Each number is 50 + 10 x the weight over its row's rms, rounded and kept within 0 to 99. Layers, rows and columns count from 0. The size before them is the row's rms in percent of the matrix's.

# up: layer 6 MLP up, 1920x384, rms 0.181, rows 1457-1509, columns 320-383
# down: layer 6 MLP down (transposed), 1920x384, rms 0.193, rows 1457-1508, columns 320-383
up1457 096:56 49 41 64 36 27 44 49 43 37 56 53 59 41 48 45 60 45 46 40 50 46 52 45 48 63 53 59 55 32 59 45 31 70 48 33 52 54 37 59 44 62 48 55 53 53 57 57 55 42 36 54 54 54 39 51 55 57 57 58 54 53 67 44
down1457 102:48 49 60 41 58 54 53 52 39 57 52 50 51 59 61 64 55 62 51 62 56 62 40 49 47 37 52 53 44 47 25 47 63 53 61 52 44 51 51 47 35 41 44 70 51 56 59 31 32 41 52 37 42 50 47 57 45 57 25 49 52 54 26 45
up1458 087:59 56 47 43 49 36 56 29 63 59 44 59 42 42 47 43 40 41 56 43 40 50 46 38 60 52 52 42 53 46 61 48 40 59 44 53 55 49 34 66 40 46 56 46 49 73 47 45 71 36 33 36 57 37 38 40 58 62 57 64 53 36 41 57
down1458 087:49 49 34 51 44 59 48 31 51 54 58 27 41 52 57 53 63 44 51 50 43 63 52 28 52 52 40 61 43 58 41 57 44 34 55 57 55 35 53 41 41 38 54 44 44 52 34 39 68 34 56 68 44 57 33 49 69 47 55 54 54 56 56 58
up1459 106:28 60 54 55 46 50 57 45 64 56 46 52 58 56 59 47 55 43 52 36 62 45 55 62 52 52 54 68 40 40 48 46 54 27 33 34 53 53 51 75 44 48 53 33 50 38 59 36 50 49 39 62 46 56 45 49 55 53 50 57 56 74 49 49
down1459 106:14 60 42 40 53 42 25 51 27 51 46 69 38 39 56 52 61 53 52 29 56 52 48 56 47 57 59 46 55 47 45 52 51 47 44 36 45 33 51 55 54 48 43 56 48 45 51 66 51 54 57 54 48 58 45 41 52 52 51 68 47 52 39 38
up1460 098:58 63 62 54 48 46 59 64 31 37 49 64 51 49 50 26 45 46 60 48 47 69 49 53 58 48 60 57 41 62 50 51 49 50 49 30 44 49 57 38 50 50 59 40 60 68 45 62 60 57 39 66 63 54 52 50 43 45 60 87 48 51 66 36
down1460 098:50 54 52 52 37 33 62 36 33 50 55 51 55 52 51 53 51 63 58 44 42 50 56 45 21 42 49 38 54 59 43 61 42 39 48 44 32 32 43 58 50 42 54 44 55 54 40 21 48 49 65 52 32 55 60 62 56 63 52 55 39 43 65 54
up1461 092:62 60 52 60 48 53 46 25 46 31 54 47 41 46 41 61 70 41 49 54 69 51 60 52 53 54 78 38 50 53 55 66 50 42 52 48 63 67 51 60 47 42 40 60 37 58 44 60 48 45 46 33 40 67 39 46 56 58 48 47 46 46 52 56
down1461 106:52 39 39 41 44 49 50 31 39 43 43 31 66 49 42 58 44 59 48 64 52 47 52 44 59 46 72 44 48 61 55 51 46 53 56 49 48 57 56 63 60 51 56 43 56 54 58 61 51 55 43 51 64 46 56 40 40 54 54 53 58 72 48 40
up1462 103:48 66 43 52 39 30 62 36 69 53 52 42 35 40 40 34 49 58 50 72 43 32 50 42 55 43 32 45 44 48 56 51 50 43 66 46 53 46 47 39 54 63 70 36 67 58 51 46 43 47 56 49 53 42 25 71 50 50 56 52 49 46 42 47
down1462 106:58 63 55 72 52 48 38 64 63 55 37 47 61 40 46 36 40 44 63 51 50 49 32 46 65 44 56 60 32 49 60 41 45 66 71 48 70 41 50 50 58 57 47 49 42 52 59 38 63 43 49 47 41 53 48 51 61 28 31 55 48 38 57 32
up1463 106:32 43 45 35 50 59 50 45 49 42 48 60 45 35 36 39 27 55 62 38 56 49 55 46 58 65 27 52 49 62 51 50 50 64 46 51 47 71 41 43 40 67 23 61 63 46 49 46 60 50 49 59 37 39 32 57 45 49 42 50 36 44 44 49
down1463 105:44 21 62 55 50 43 61 35 52 43 75 48 56 47 60 56 31 48 51 49 51 52 63 58 44 54 66 41 39 49 54 42 31 40 57 59 40 45 57 51 53 41 48 43 60 46 57 52 20 52 52 38 53 41 41 31 57 51 74 47 61 62 54 45
up1464 100:38 35 64 49 47 77 66 34 44 47 51 43 51 39 60 61 49 68 35 51 55 42 42 57 59 34 53 59 51 61 52 31 63 54 59 57 39 41 59 49 59 42 53 39 51 54 61 43 53 52 45 57 59 49 37 51 50 44 48 37 57 63 56 52
down1464 105:62 61 55 56 46 51 49 50 35 52 41 26 49 50 65 47 57 39 44 60 50 43 38 43 50 46 65 41 52 43 68 38 42 49 66 68 27 57 38 54 41 58 45 60 51 39 35 58 40 47 53 47 61 40 48 52 68 52 50 70 33 55 58 52
up1465 090:39 47 49 50 48 57 50 50 50 40 67 45 40 50 30 47 59 42 49 46 33 52 49 48 50 47 50 59 51 67 67 47 48 62 53 51 61 35 41 49 57 65 44 51 63 70 45 55 49 44 31 49 48 41 49 64 53 38 54 62 61 44 65 44
down1465 086:53 54 52 45 49 40 47 54 55 52 66 49 33 49 54 58 56 67 55 38 58 41 51 43 51 49 27 41 44 50 60 69 35 40 67 64 53 52 51 51 40 42 47 54 50 39 61 48 46 43 49 57 42 44 42 40 51 52 48 32 61 40 50 54
up1466 102:29 59 44 42 51 33 63 57 46 54 45 50 56 43 53 56 40 59 44 59 58 45 57 44 46 49 34 36 50 56 52 48 42 55 58 45 55 47 55 48 36 61 53 51 68 32 47 41 55 44 40 58 47 33 53 32 38 75 73 57 20 62 37 50
down1466 104:56 57 36 58 50 57 52 54 54 57 43 50 55 30 40 65 43 41 68 56 63 49 66 62 47 50 47 52 57 59 62 50 42 60 50 69 34 57 53 47 55 65 35 60 59 49 60 36 65 57 44 43 44 46 51 52 50 40 50 43 47 49 46 29
up1467 106:60 71 43 47 46 44 62 48 48 67 34 54 53 40 55 66 63 45 45 56 44 44 43 45 50 64 51 63 50 59 48 46 57 48 43 49 50 52 45 45 48 39 57 48 37 33 51 51 47 76 49 63 42 29 51 61 63 45 54 52 57 52 52 40
down1467 097:43 70 33 52 47 45 59 39 37 76 48 51 46 48 52 37 55 68 48 45 66 54 51 67 43 50 50 57 24 63 47 37 55 49 58 29 42 33 42 54 44 59 58 62 42 44 51 50 69 44 61 57 57 36 44 45 48 42 50 56 70 71 49 50
up1468 106:54 47 38 56 45 46 51 49 38 59 68 54 51 54 68 49 59 46 40 56 45 56 46 39 40 33 54 51 48 50 62 35 57 45 51 57 47 36 62 53 76 57 67 56 60 29 42 39 47 44 51 49 58 59 51 60 53 44 48 55 47 51 57 42
down1468 105:59 56 57 79 66 30 53 46 59 38 55 52 49 54 67 52 73 40 56 47 57 48 52 47 51 37 47 39 48 54 60 40 50 43 61 50 53 47 72 48 64 56 48 43 52 65 64 42 51 39 47 61 57 46 48 42 66 47 63 53 73 45 44 49
up1469 097:62 44 40 51 50 54 43 55 34 45 38 47 67 46 58 60 36 40 51 48 46 47 49 54 50 62 59 50 41 56 54 43 43 55 58 54 53 59 50 39 40 37 45 38 53 53 54 46 62 57 54 50 40 40 41 36 64 50 51 23 60 58 38 62
down1469 101:40 46 59 66 37 60 49 59 50 37 50 55 43 40 46 50 60 63 56 53 42 68 52 47 55 56 43 49 47 57 47 49 50 48 35 37 79 48 54 35 60 63 28 51 60 48 47 50 55 54 47 61 54 50 41 43 60 44 49 37 53 49 50 30
up1470 091:39 44 50 52 48 46 69 38 33 58 58 48 71 52 54 48 47 50 55 45 49 49 36 35 40 54 67 25 48 60 37 59 42 52 50 63 46 42 35 64 49 67 49 49 49 40 64 48 53 49 43 65 53 46 88 60 58 61 62 46 45 60 47 46
down1470 090:46 48 42 60 46 64 46 59 45 40 37 38 58 53 36 50 50 54 42 50 43 46 36 49 49 37 47 22 60 40 59 55 60 61 35 45 53 47 38 48 57 51 49 51 69 46 44 62 62 53 44 62 60 27 44 39 46 50 41 37 37 42 44 56
up1471 081:56 60 62 36 39 60 58 61 56 50 60 49 50 54 63 43 52 55 57 54 67 60 48 49 50 51 55 34 59 55 53 67 56 64 49 33 42 56 47 54 62 37 49 62 31 48 59 64 45 46 62 43 52 55 45 48 48 40 62 46 38 51 43 40
down1471 081:57 63 71 47 49 33 21 48 53 48 59 47 41 37 37 48 26 54 35 57 47 55 54 45 49 45 54 58 52 46 69 44 64 41 61 46 57 46 49 56 41 50 46 55 46 43 40 39 70 58 45 50 61 54 43 49 39 42 41 60 43 46 63 52
up1472 101:56 55 65 62 39 72 56 46 62 39 47 47 60 42 55 45 47 46 39 51 31 43 50 67 53 38 67 59 45 70 41 44 43 57 50 43 52 53 38 55 46 48 54 54 57 41 43 50 49 46 42 46 46 36 53 62 55 52 60 47 46 44 45 33
down1472 099:43 39 55 55 46 54 47 44 54 41 49 47 52 51 40 59 61 43 43 66 43 61 61 48 54 44 58 45 70 40 35 42 45 49 51 45 57 43 43 62 43 77 46 33 49 57 44 70 32 33 54 37 48 48 46 58 77 44 53 61 61 45 41 50
up1473 093:61 68 47 79 62 46 36 36 72 49 38 32 48 74 48 45 43 48 59 54 65 64 41 56 62 50 43 53 55 48 35 48 55 55 78 45 49 68 46 44 48 64 45 48 55 46 59 58 62 60 55 52 40 35 44 47 58 54 46 59 45 60 31 61
down1473 088:46 42 53 43 49 49 54 48 41 41 58 54 64 43 57 51 55 53 43 64 52 38 51 59 47 44 61 24 77 56 53 68 45 48 34 75 63 35 41 59 60 61 54 62 41 59 71 38 59 39 50 44 48 46 37 50 35 37 60 35 58 35 64 40
up1474 097:42 52 41 37 65 52 58 48 42 42 38 50 47 47 53 56 56 44 30 61 54 43 55 40 55 67 44 56 20 61 42 61 51 71 33 44 53 53 43 37 49 48 51 63 58 31 57 52 71 48 50 45 48 45 52 45 49 49 50 53 60 40 66 52
down1474 103:46 51 47 45 65 59 66 56 70 37 39 63 51 51 43 63 80 50 50 45 54 60 58 53 46 44 53 51 41 49 56 42 57 57 44 48 46 36 70 39 32 50 48 40 61 46 32 44 39 44 39 56 52 57 45 40 40 52 51 44 46 78 65 63
up1475 113:56 51 60 58 62 56 35 46 51 41 52 31 59 51 22 66 30 46 41 61 45 71 41 45 50 34 56 57 38 57 46 41 44 68 71 72 60 64 62 57 57 54 27 47 53 41 52 47 43 59 54 53 62 43 54 51 60 45 59 50 53 54 57 61
down1475 112:49 53 54 49 67 57 41 61 47 46 51 41 58 46 45 62 55 42 36 67 43 56 44 48 40 41 56 56 33 52 44 65 49 58 73 53 49 49 44 49 59 60 51 58 32 38 52 54 41 48 45 54 57 52 54 51 30 47 61 60 58 42 46 66
up1476 086:43 36 42 56 53 61 44 55 59 47 56 51 49 38 38 35 36 43 57 48 40 31 55 52 48 47 44 41 64 58 55 69 59 43 63 40 46 53 40 45 43 42 71 54 55 54 20 42 50 50 46 60 49 45 23 45 54 42 59 56 50 57 44 54
down1476 073:49 62 48 53 48 34 48 43 36 60 35 53 59 54 61 51 52 39 53 59 46 64 46 50 46 58 46 63 61 53 58 72 57 45 50 33 65 51 36 55 58 49 45 38 58 54 58 60 53 39 43 41 51 37 71 47 26 56 64 42 43 46 58 42
up1477 096:52 37 36 59 58 59 63 51 48 63 43 51 49 35 54 45 48 56 61 49 47 52 52 41 63 30 45 57 44 48 43 69 45 49 54 52 55 40 41 59 36 34 48 39 64 61 51 49 48 35 45 60 53 50 54 50 55 66 50 61 43 53 62 55
down1477 102:47 51 55 52 56 57 43 59 58 41 52 43 49 48 49 44 55 53 48 46 58 46 54 51 51 53 49 56 44 66 54 40 45 54 49 57 43 50 54 40 51 38 43 30 52 34 53 55 36 48 48 60 53 63 30 37 50 59 64 43 36 47 31 48
up1478 101:54 33 75 31 55 47 65 34 68 43 48 42 44 58 54 45 42 41 48 56 55 50 45 51 58 51 65 63 35 48 59 61 57 35 50 61 60 42 54 71 66 43 44 55 35 66 75 55 47 56 74 57 50 41 35 55 51 54 50 40 38 45 26 29
down1478 104:60 58 78 58 56 42 51 51 49 60 55 31 25 57 44 61 71 45 49 48 62 47 45 45 40 34 57 72 49 29 64 54 48 56 43 58 49 65 54 44 56 28 42 56 47 68 50 41 46 49 46 66 37 53 29 48 56 24 61 41 47 41 44 43
up1479 099:69 43 51 65 51 54 76 45 45 73 46 52 54 48 56 46 49 45 55 44 29 43 56 49 58 65 45 55 57 42 61 56 58 54 57 57 30 36 48 47 57 41 50 60 37 39 43 36 56 47 58 62 54 52 56 40 51 52 49 50 52 65 50 51
down1479 097:52 39 54 51 53 41 35 59 41 51 37 37 37 68 52 53 65 55 56 61 33 60 79 51 49 45 38 40 64 24 40 47 40 52 50 46 60 47 42 43 49 55 65 50 59 36 52 46 63 68 68 44 67 51 54 56 57 43 47 63 31 40 54 46
up1480 093:57 25 51 36 45 50 38 52 45 60 38 38 64 53 54 42 51 69 57 57 50 49 51 51 47 53 39 52 51 53 47 41 62 46 34 39 56 40 53 61 57 50 48 61 34 46 47 51 53 61 48 66 59 61 46 58 36 56 63 63 62 34 35 38
down1480 104:42 56 46 49 55 47 42 39 65 49 39 57 54 57 63 48 36 68 61 57 51 35 61 46 48 60 72 39 53 47 49 58 54 46 28 64 64 47 72 36 51 65 36 45 49 61 41 42 54 57 36 62 55 43 44 52 55 52 45 40 33 58 35 32
up1481 104:56 38 41 41 39 40 51 55 54 54 37 47 43 51 56 39 50 59 28 62 39 57 32 60 33 59 48 41 40 60 49 44 24 59 44 55 51 57 56 63 52 60 42 44 58 45 42 52 52 40 53 51 70 45 42 55 51 38 46 61 36 57 56 43
down1481 100:36 73 54 53 34 49 44 55 26 65 56 45 39 47 55 47 50 57 44 46 66 71 75 58 52 36 46 45 35 43 36 37 45 44 31 61 47 49 59 64 62 76 56 46 48 53 44 30 45 62 42 53 43 52 52 41 57 42 42 62 52 36 56 42
up1482 099:54 66 52 55 43 44 68 48 49 44 57 58 42 34 43 62 70 43 48 55 50 47 43 65 49 57 54 56 53 55 44 53 46 49 54 41 54 60 67 55 39 52 59 39 60 38 52 46 38 54 59 55 39 51 53 44 28 48 36 35 61 52 31 38
down1482 105:50 55 55 34 47 52 58 44 52 49 46 61 62 40 54 71 40 62 41 20 50 49 56 54 43 56 34 47 40 39 54 57 62 42 63 55 51 42 41 53 57 68 56 53 37 45 48 52 43 53 54 53 51 54 46 25 48 50 45 49 54 55 41 58
up1483 099:41 60 55 51 58 56 55 19 59 57 29 45 64 30 44 55 50 60 28 48 49 54 22 45 45 49 62 42 44 59 57 64 34 46 54 65 42 42 50 49 59 53 56 58 39 39 56 44 46 60 50 44 51 30 41 65 45 65 43 51 45 47 23 46
down1483 106:50 63 67 69 46 48 40 35 45 53 63 47 55 55 74 66 51 58 29 56 54 58 50 52 39 43 42 49 52 53 58 52 59 53 46 48 54 48 41 33 58 54 58 61 46 38 60 57 42 58 52 44 47 32 55 72 67 43 55 47 49 53 40 55
up1484 105:41 59 53 35 40 61 48 35 37 44 68 39 53 35 51 46 22 44 38 32 58 60 44 61 40 38 30 43 42 57 49 56 60 60 56 43 42 43 37 65 52 42 63 43 43 56 53 59 52 48 36 33 50 48 56 49 57 57 60 45 47 50 54 49
down1484 102:58 48 51 50 38 42 43 46 39 47 37 58 54 67 45 34 43 56 52 56 67 36 53 45 43 60 61 48 53 37 46 54 54 50 58 37 46 33 18 62 55 53 52 56 48 54 40 36 41 62 61 25 67 50 44 56 44 47 21 64 36 43 52 49
up1485 099:31 53 46 54 34 63 48 56 60 58 49 39 41 46 49 66 49 62 50 47 46 61 54 55 39 61 30 39 35 43 51 32 52 52 22 56 50 53 39 52 51 56 61 52 59 51 42 59 54 43 60 40 60 38 54 70 48 47 56 57 51 55 54 39
down1485 094:65 52 47 29 35 46 60 73 71 57 63 37 66 54 61 34 36 46 60 41 34 57 67 32 63 54 63 63 42 57 37 66 74 50 50 42 44 58 40 52 49 61 38 55 48 56 52 53 43 46 51 50 59 59 56 47 53 59 37 56 65 56 56 42
up1486 104:39 63 46 45 57 42 31 51 62 58 44 49 40 55 66 52 50 55 55 40 58 70 47 39 45 56 38 43 63 34 51 34 56 49 29 37 61 59 55 52 37 57 57 62 44 41 51 57 49 62 51 49 47 57 39 59 52 46 65 40 43 55 41 40
down1486 101:61 47 63 44 54 53 47 69 42 51 51 47 53 56 47 36 38 42 48 56 41 51 52 49 53 52 56 46 63 44 48 38 41 47 47 54 48 48 58 51 57 38 32 43 24 43 52 43 31 67 61 40 45 54 39 38 52 49 36 42 41 60 45 54
up1487 105:51 56 45 52 50 58 57 49 43 35 36 39 49 57 60 45 34 55 49 26 43 57 58 49 37 53 61 62 43 58 59 70 43 36 27 30 44 45 51 78 41 53 42 47 54 43 73 64 56 54 55 47 51 46 55 61 45 38 59 31 56 48 56 46
down1487 099:48 44 26 51 45 53 49 56 54 67 33 48 61 65 45 64 36 35 36 48 47 45 62 49 50 45 48 67 65 35 37 46 51 69 56 51 63 49 48 36 55 51 41 61 36 51 53 38 59 57 61 44 49 46 55 54 57 43 48 30 38 36 49 68
up1488 089:54 50 51 62 71 73 64 43 38 55 62 63 60 57 57 50 19 40 62 46 54 63 53 42 70 51 35 45 42 49 62 46 50 56 23 59 54 41 38 43 56 33 58 67 47 54 33 46 44 53 21 51 60 53 42 46 40 40 26 51 53 55 48 30
down1488 092:50 61 68 50 45 52 43 51 47 36 47 50 34 47 45 45 68 51 55 47 44 55 52 48 63 43 38 46 50 21 52 44 46 40 48 49 45 53 42 51 51 35 31 45 63 57 74 30 42 50 52 57 55 50 43 33 44 75 39 50 61 58 59 28
up1489 098:58 58 48 43 45 52 61 44 47 43 46 44 51 65 43 76 36 39 48 62 49 58 48 58 27 74 53 31 55 60 57 46 45 48 49 66 52 59 55 48 59 54 56 61 40 42 47 46 47 51 58 42 36 59 47 48 56 52 60 51 41 69 57 54
down1489 088:28 48 63 40 48 60 19 42 49 48 62 55 45 33 52 50 44 51 39 51 50 44 62 44 63 25 55 51 44 45 48 58 36 51 61 57 48 49 43 51 50 32 46 51 47 40 53 43 36 35 34 75 47 48 50 56 43 38 41 44 63 42 27 48
up1490 099:57 37 49 45 67 57 58 53 55 39 46 54 41 51 47 44 50 27 57 47 56 53 56 63 38 57 57 64 67 68 57 37 44 62 52 52 50 45 56 41 42 42 50 48 46 50 58 58 73 29 70 45 50 48 55 50 38 43 49 45 44 37 45 51
down1490 103:54 56 45 66 53 70 47 32 55 50 49 60 64 52 58 55 43 59 44 48 74 54 55 48 49 51 46 39 63 37 58 52 57 49 51 53 59 54 50 51 57 38 53 43 47 62 35 49 56 29 52 69 58 51 54 55 64 59 47 51 65 63 66 71
up1491 100:63 51 62 52 45 46 62 51 64 71 47 67 49 67 47 49 43 47 48 27 48 42 58 60 34 63 54 47 53 53 47 40 47 60 67 48 68 53 41 44 49 39 51 44 53 48 52 63 44 43 55 48 48 51 61 53 51 53 70 35 53 64 60 37
down1491 105:43 43 49 50 41 38 63 68 45 47 53 53 20 77 47 41 46 34 58 55 52 46 58 43 39 57 61 47 59 41 48 45 51 27 54 42 47 59 54 69 44 55 60 38 57 46 49 61 64 46 34 43 45 41 52 60 46 53 65 46 60 34 55 45
up1492 100:46 56 50 46 48 58 45 31 49 58 44 57 32 67 54 64 44 55 41 45 63 51 49 56 46 58 50 50 48 56 44 34 36 50 56 58 47 29 52 43 39 55 45 45 48 47 65 65 55 48 33 41 35 51 41 60 53 55 50 46 71 57 40 45
down1492 102:43 44 42 43 45 62 41 51 40 64 27 42 43 59 56 51 51 42 52 61 55 51 39 48 56 60 61 69 39 45 52 37 43 51 57 56 48 55 39 51 32 39 38 41 45 38 55 36 65 62 46 58 51 45 45 55 49 43 44 62 57 56 37 38
up1493 099:46 53 41 45 51 61 40 36 44 42 37 51 66 42 59 53 49 73 35 56 48 36 29 39 44 54 61 39 54 24 56 62 52 59 38 59 32 40 59 42 33 42 54 73 52 25 44 40 58 67 48 56 49 36 47 58 40 51 29 48 51 52 46 63
down1493 087:50 46 35 45 43 62 52 53 58 60 41 56 60 50 52 51 49 43 57 47 39 47 51 47 50 38 60 57 39 38 36 59 66 33 33 69 27 43 44 34 52 70 57 46 61 50 49 27 42 51 48 48 41 46 50 41 49 57 51 44 40 60 45 49
up1494 098:40 48 51 45 39 53 51 36 48 36 47 47 47 58 47 52 39 49 63 54 48 51 44 54 44 51 50 63 43 47 76 51 47 36 42 40 46 33 56 41 59 53 51 64 43 38 34 48 35 38 68 55 62 56 51 47 54 44 56 40 47 60 37 46
down1494 100:46 61 43 24 44 53 59 47 61 50 48 54 62 48 49 46 53 40 68 44 44 52 52 49 40 52 49 66 50 58 54 38 58 30 61 45 40 43 59 51 42 37 51 33 49 59 61 38 46 47 47 58 44 60 65 42 70 53 52 68 65 58 41 39
up1495 085:58 49 45 59 25 30 47 33 51 56 41 39 63 40 67 31 74 66 50 41 64 50 43 58 48 46 56 36 36 57 40 58 40 60 46 50 38 66 58 39 65 40 46 52 69 52 56 53 52 57 47 47 63 36 75 63 30 43 62 48 29 34 62 36
down1495 081:56 50 61 53 49 58 52 68 46 48 46 48 47 53 37 57 46 53 50 38 51 47 59 50 58 63 38 45 64 43 39 61 54 45 43 55 72 37 60 39 48 65 55 46 42 50 56 52 47 57 58 48 36 45 45 47 33 48 40 48 48 66 61 62
up1496 101:57 43 51 43 42 53 44 46 50 58 63 50 63 45 56 58 52 45 30 47 55 40 46 58 49 56 36 29 60 46 68 31 48 48 43 46 55 65 47 50 58 46 44 47 54 43 36 32 37 57 55 56 58 32 54 47 38 51 52 54 35 54 48 60
down1496 100:34 64 50 60 55 59 20 56 47 41 67 64 74 52 75 57 49 44 59 61 68 60 57 46 55 59 38 44 57 56 35 49 29 53 45 51 63 69 49 38 58 33 57 58 29 62 44 53 40 65 35 60 43 45 55 36 53 69 48 66 38 52 39 53
up1497 100:73 48 56 52 47 50 49 14 48 32 45 36 59 55 53 60 57 60 59 34 77 58 27 56 44 47 53 47 55 41 50 48 40 54 36 57 43 55 52 67 48 54 51 29 50 50 40 29 44 46 49 52 51 63 51 42 49 41 40 53 61 39 43 39
down1497 101:45 56 70 33 24 49 56 46 36 35 53 56 43 40 59 34 53 61 43 79 39 52 67 50 65 46 57 47 39 48 51 47 47 40 52 33 54 57 49 35 34 65 63 36 43 54 55 37 60 52 60 50 58 45 55 54 33 66 69 55 49 48 62 57
up1498 095:47 36 44 53 51 56 43 48 52 50 58 36 62 51 38 57 37 53 48 64 51 42 39 43 40 54 44 56 46 42 59 56 63 45 61 51 67 49 49 42 61 50 37 53 33 55 48 51 65 51 47 55 37 67 37 55 44 43 67 37 54 63 57 59
down1498 099:56 48 59 54 63 53 48 70 50 36 60 39 56 49 51 65 67 47 54 61 42 55 60 38 48 53 49 43 54 55 52 50 57 49 72 54 52 49 53 63 65 52 38 59 49 60 62 58 48 72 56 51 41 60 51 76 60 29 47 54 57 60 56 47
up1499 105:45 56 71 60 54 51 48 44 60 33 28 60 50 73 55 60 39 49 58 52 49 58 44 50 45 38 48 62 56 40 59 53 54 44 63 40 46 46 44 55 40 66 78 57 41 55 53 39 67 40 62 39 51 57 31 50 57 59 30 57 37 48 47 40
down1499 106:36 43 64 39 53 46 39 42 56 46 53 46 42 63 45 56 66 63 36 48 55 59 40 45 42 58 39 41 52 67 38 57 37 66 65 58 43 64 57 44 27 39 60 60 51 52 67 57 62 54 61 60 48 52 41 48 44 50 60 35 59 54 57 60
up1500 102:45 48 55 55 55 52 52 48 47 47 67 41 43 54 58 56 50 69 57 46 51 51 50 48 54 47 46 60 37 41 47 54 62 37 61 43 61 52 49 75 60 59 36 57 56 48 45 36 53 56 67 47 39 36 67 45 52 64 65 67 50 56 53 31
down1500 107:36 24 52 60 56 59 42 57 38 71 30 52 47 60 49 63 57 46 82 71 63 49 59 43 52 42 58 45 38 51 62 42 31 40 46 45 61 64 49 55 40 68 62 52 36 57 55 48 41 51 50 40 46 43 46 61 52 40 38 63 45 45 39 57
up1501 107:62 54 56 60 49 38 44 48 46 52 29 29 44 41 51 41 33 25 38 38 42 56 47 26 54 43 46 36 47 61 68 40 50 52 41 43 48 31 39 61 66 39 39 38 57 55 55 55 70 51 32 47 37 51 48 47 48 74 47 53 44 59 47 58
down1501 108:49 59 38 45 22 59 56 57 48 58 53 51 37 39 68 47 54 45 61 45 80 51 32 41 56 47 30 32 34 49 50 49 65 55 45 41 49 56 46 59 58 50 49 46 55 64 66 64 56 52 32 45 54 54 34 61 57 50 51 43 72 49 61 57
up1502 098:26 66 53 55 40 33 50 47 33 33 37 51 64 63 67 58 48 49 37 55 44 39 48 64 41 44 42 62 42 57 40 58 47 63 69 53 62 35 46 48 38 41 46 33 48 52 46 40 54 36 40 40 61 63 38 54 49 56 60 49 43 50 56 28
down1502 097:52 33 52 50 45 62 40 47 32 39 54 45 35 47 48 55 36 45 48 57 54 24 66 44 46 75 67 63 41 64 42 43 49 57 41 67 46 51 54 44 45 49 53 46 39 54 67 48 41 62 62 70 45 60 51 38 30 60 56 46 67 61 35 57
up1503 099:43 36 45 35 54 56 35 42 59 57 46 35 55 52 27 64 41 56 54 47 39 59 45 42 43 49 44 45 63 73 54 55 46 55 46 55 63 61 46 35 50 62 65 38 47 56 48 52 71 64 59 62 56 55 28 51 52 46 43 58 46 61 50 30
down1503 102:45 72 56 51 47 50 40 48 35 39 42 53 50 47 51 58 51 49 48 53 58 54 39 57 63 48 47 56 64 72 36 47 40 50 48 52 61 65 47 58 60 54 58 56 41 62 36 62 60 45 51 48 62 53 50 37 47 38 48 45 46 56 45 35
up1504 099:52 48 35 66 50 55 46 54 71 41 45 57 55 53 72 65 40 58 35 41 52 45 56 45 42 43 54 50 38 55 52 50 49 38 76 53 44 54 58 61 69 52 53 40 43 56 52 43 40 33 39 55 39 47 51 63 64 42 53 45 58 46 73 43
down1504 101:72 53 57 55 48 30 24 45 38 46 59 47 54 61 52 55 59 54 37 47 38 51 50 58 41 48 49 53 55 31 42 54 62 42 64 43 62 50 35 46 53 49 67 63 51 51 26 54 48 39 48 53 51 70 64 45 47 47 54 62 50 51 48 43
up1505 099:63 34 57 56 52 40 52 57 52 50 65 59 48 58 65 49 38 73 36 56 50 66 47 53 59 64 39 62 43 54 50 65 39 48 46 51 52 39 48 62 51 38 53 55 38 59 76 40 46 58 58 25 43 43 51 56 40 40 51 39 48 41 51 53
down1505 097:58 56 40 45 35 49 55 55 47 52 37 37 35 60 43 40 50 62 53 55 65 48 42 62 63 53 43 38 62 70 57 42 54 70 63 48 54 59 48 47 22 48 55 46 45 54 40 41 69 59 41 50 62 50 46 50 51 58 51 35 52 54 37 54
up1506 096:45 29 50 48 48 46 33 37 55 52 39 55 61 43 33 49 52 37 61 43 50 63 45 59 58 49 73 54 57 55 37 49 47 48 40 60 30 56 46 63 53 62 32 38 58 71 48 59 60 42 71 67 60 60 82 60 62 51 58 42 40 38 34 48
down1506 097:40 42 56 39 38 61 51 54 40 65 60 53 47 58 60 57 36 33 46 61 59 61 59 47 57 51 68 45 52 53 47 46 40 53 66 46 53 58 47 43 47 40 48 56 36 40 39 48 47 60 62 43 40 44 45 54 43 43 58 48 49 55 63 60
up1507 106:55 53 34 50 41 70 52 46 36 35 44 37 60 38 33 51 48 48 52 37 55 41 38 52 51 62 42 35 55 61 43 49 51 61 63 56 44 56 46 51 40 49 60 63 48 41 44 64 62 48 55 40 40 47 58 55 44 41 43 56 54 61 37 58
down1507 105:49 48 47 65 47 49 55 47 37 57 66 42 38 49 49 55 52 42 53 53 54 42 58 51 37 47 42 48 50 44 50 49 56 53 36 40 34 52 46 56 57 48 69 48 45 47 46 50 58 44 36 74 46 62 48 44 51 40 48 37 46 34 36 42
up1508 099:42 49 39 54 44 61 49 72 66 47 57 45 59 34 44 44 60 52 64 58 39 45 36 56 54 38 70 51 51 34 38 55 45 59 46 45 40 55 36 44 53 48 53 48 51 44 54 57 47 44 54 60 53 51 38 49 51 61 39 44 52 47 56 49
down1508 097:38 36 48 52 56 35 58 47 50 69 52 60 40 47 54 61 63 57 58 46 40 66 48 33 45 50 61 56 42 51 42 42 60 55 48 49 61 41 54 41 61 56 56 60 50 37 61 42 55 20 58 40 50 48 46 59 46 51 48 74 49 57 24 50
up1509 100:56 57 57 56 52 41 61 47 53 52 39 57 52 50 59 33 46 40 44 47 38 40 38 47 54 48 40 45 43 51 73 57 67 49 37 69 58 45 50 69 43 51 44 44 67 40 41 27 42 56 59 59 37 34 49 67 45 43 67 55 34 60 23 54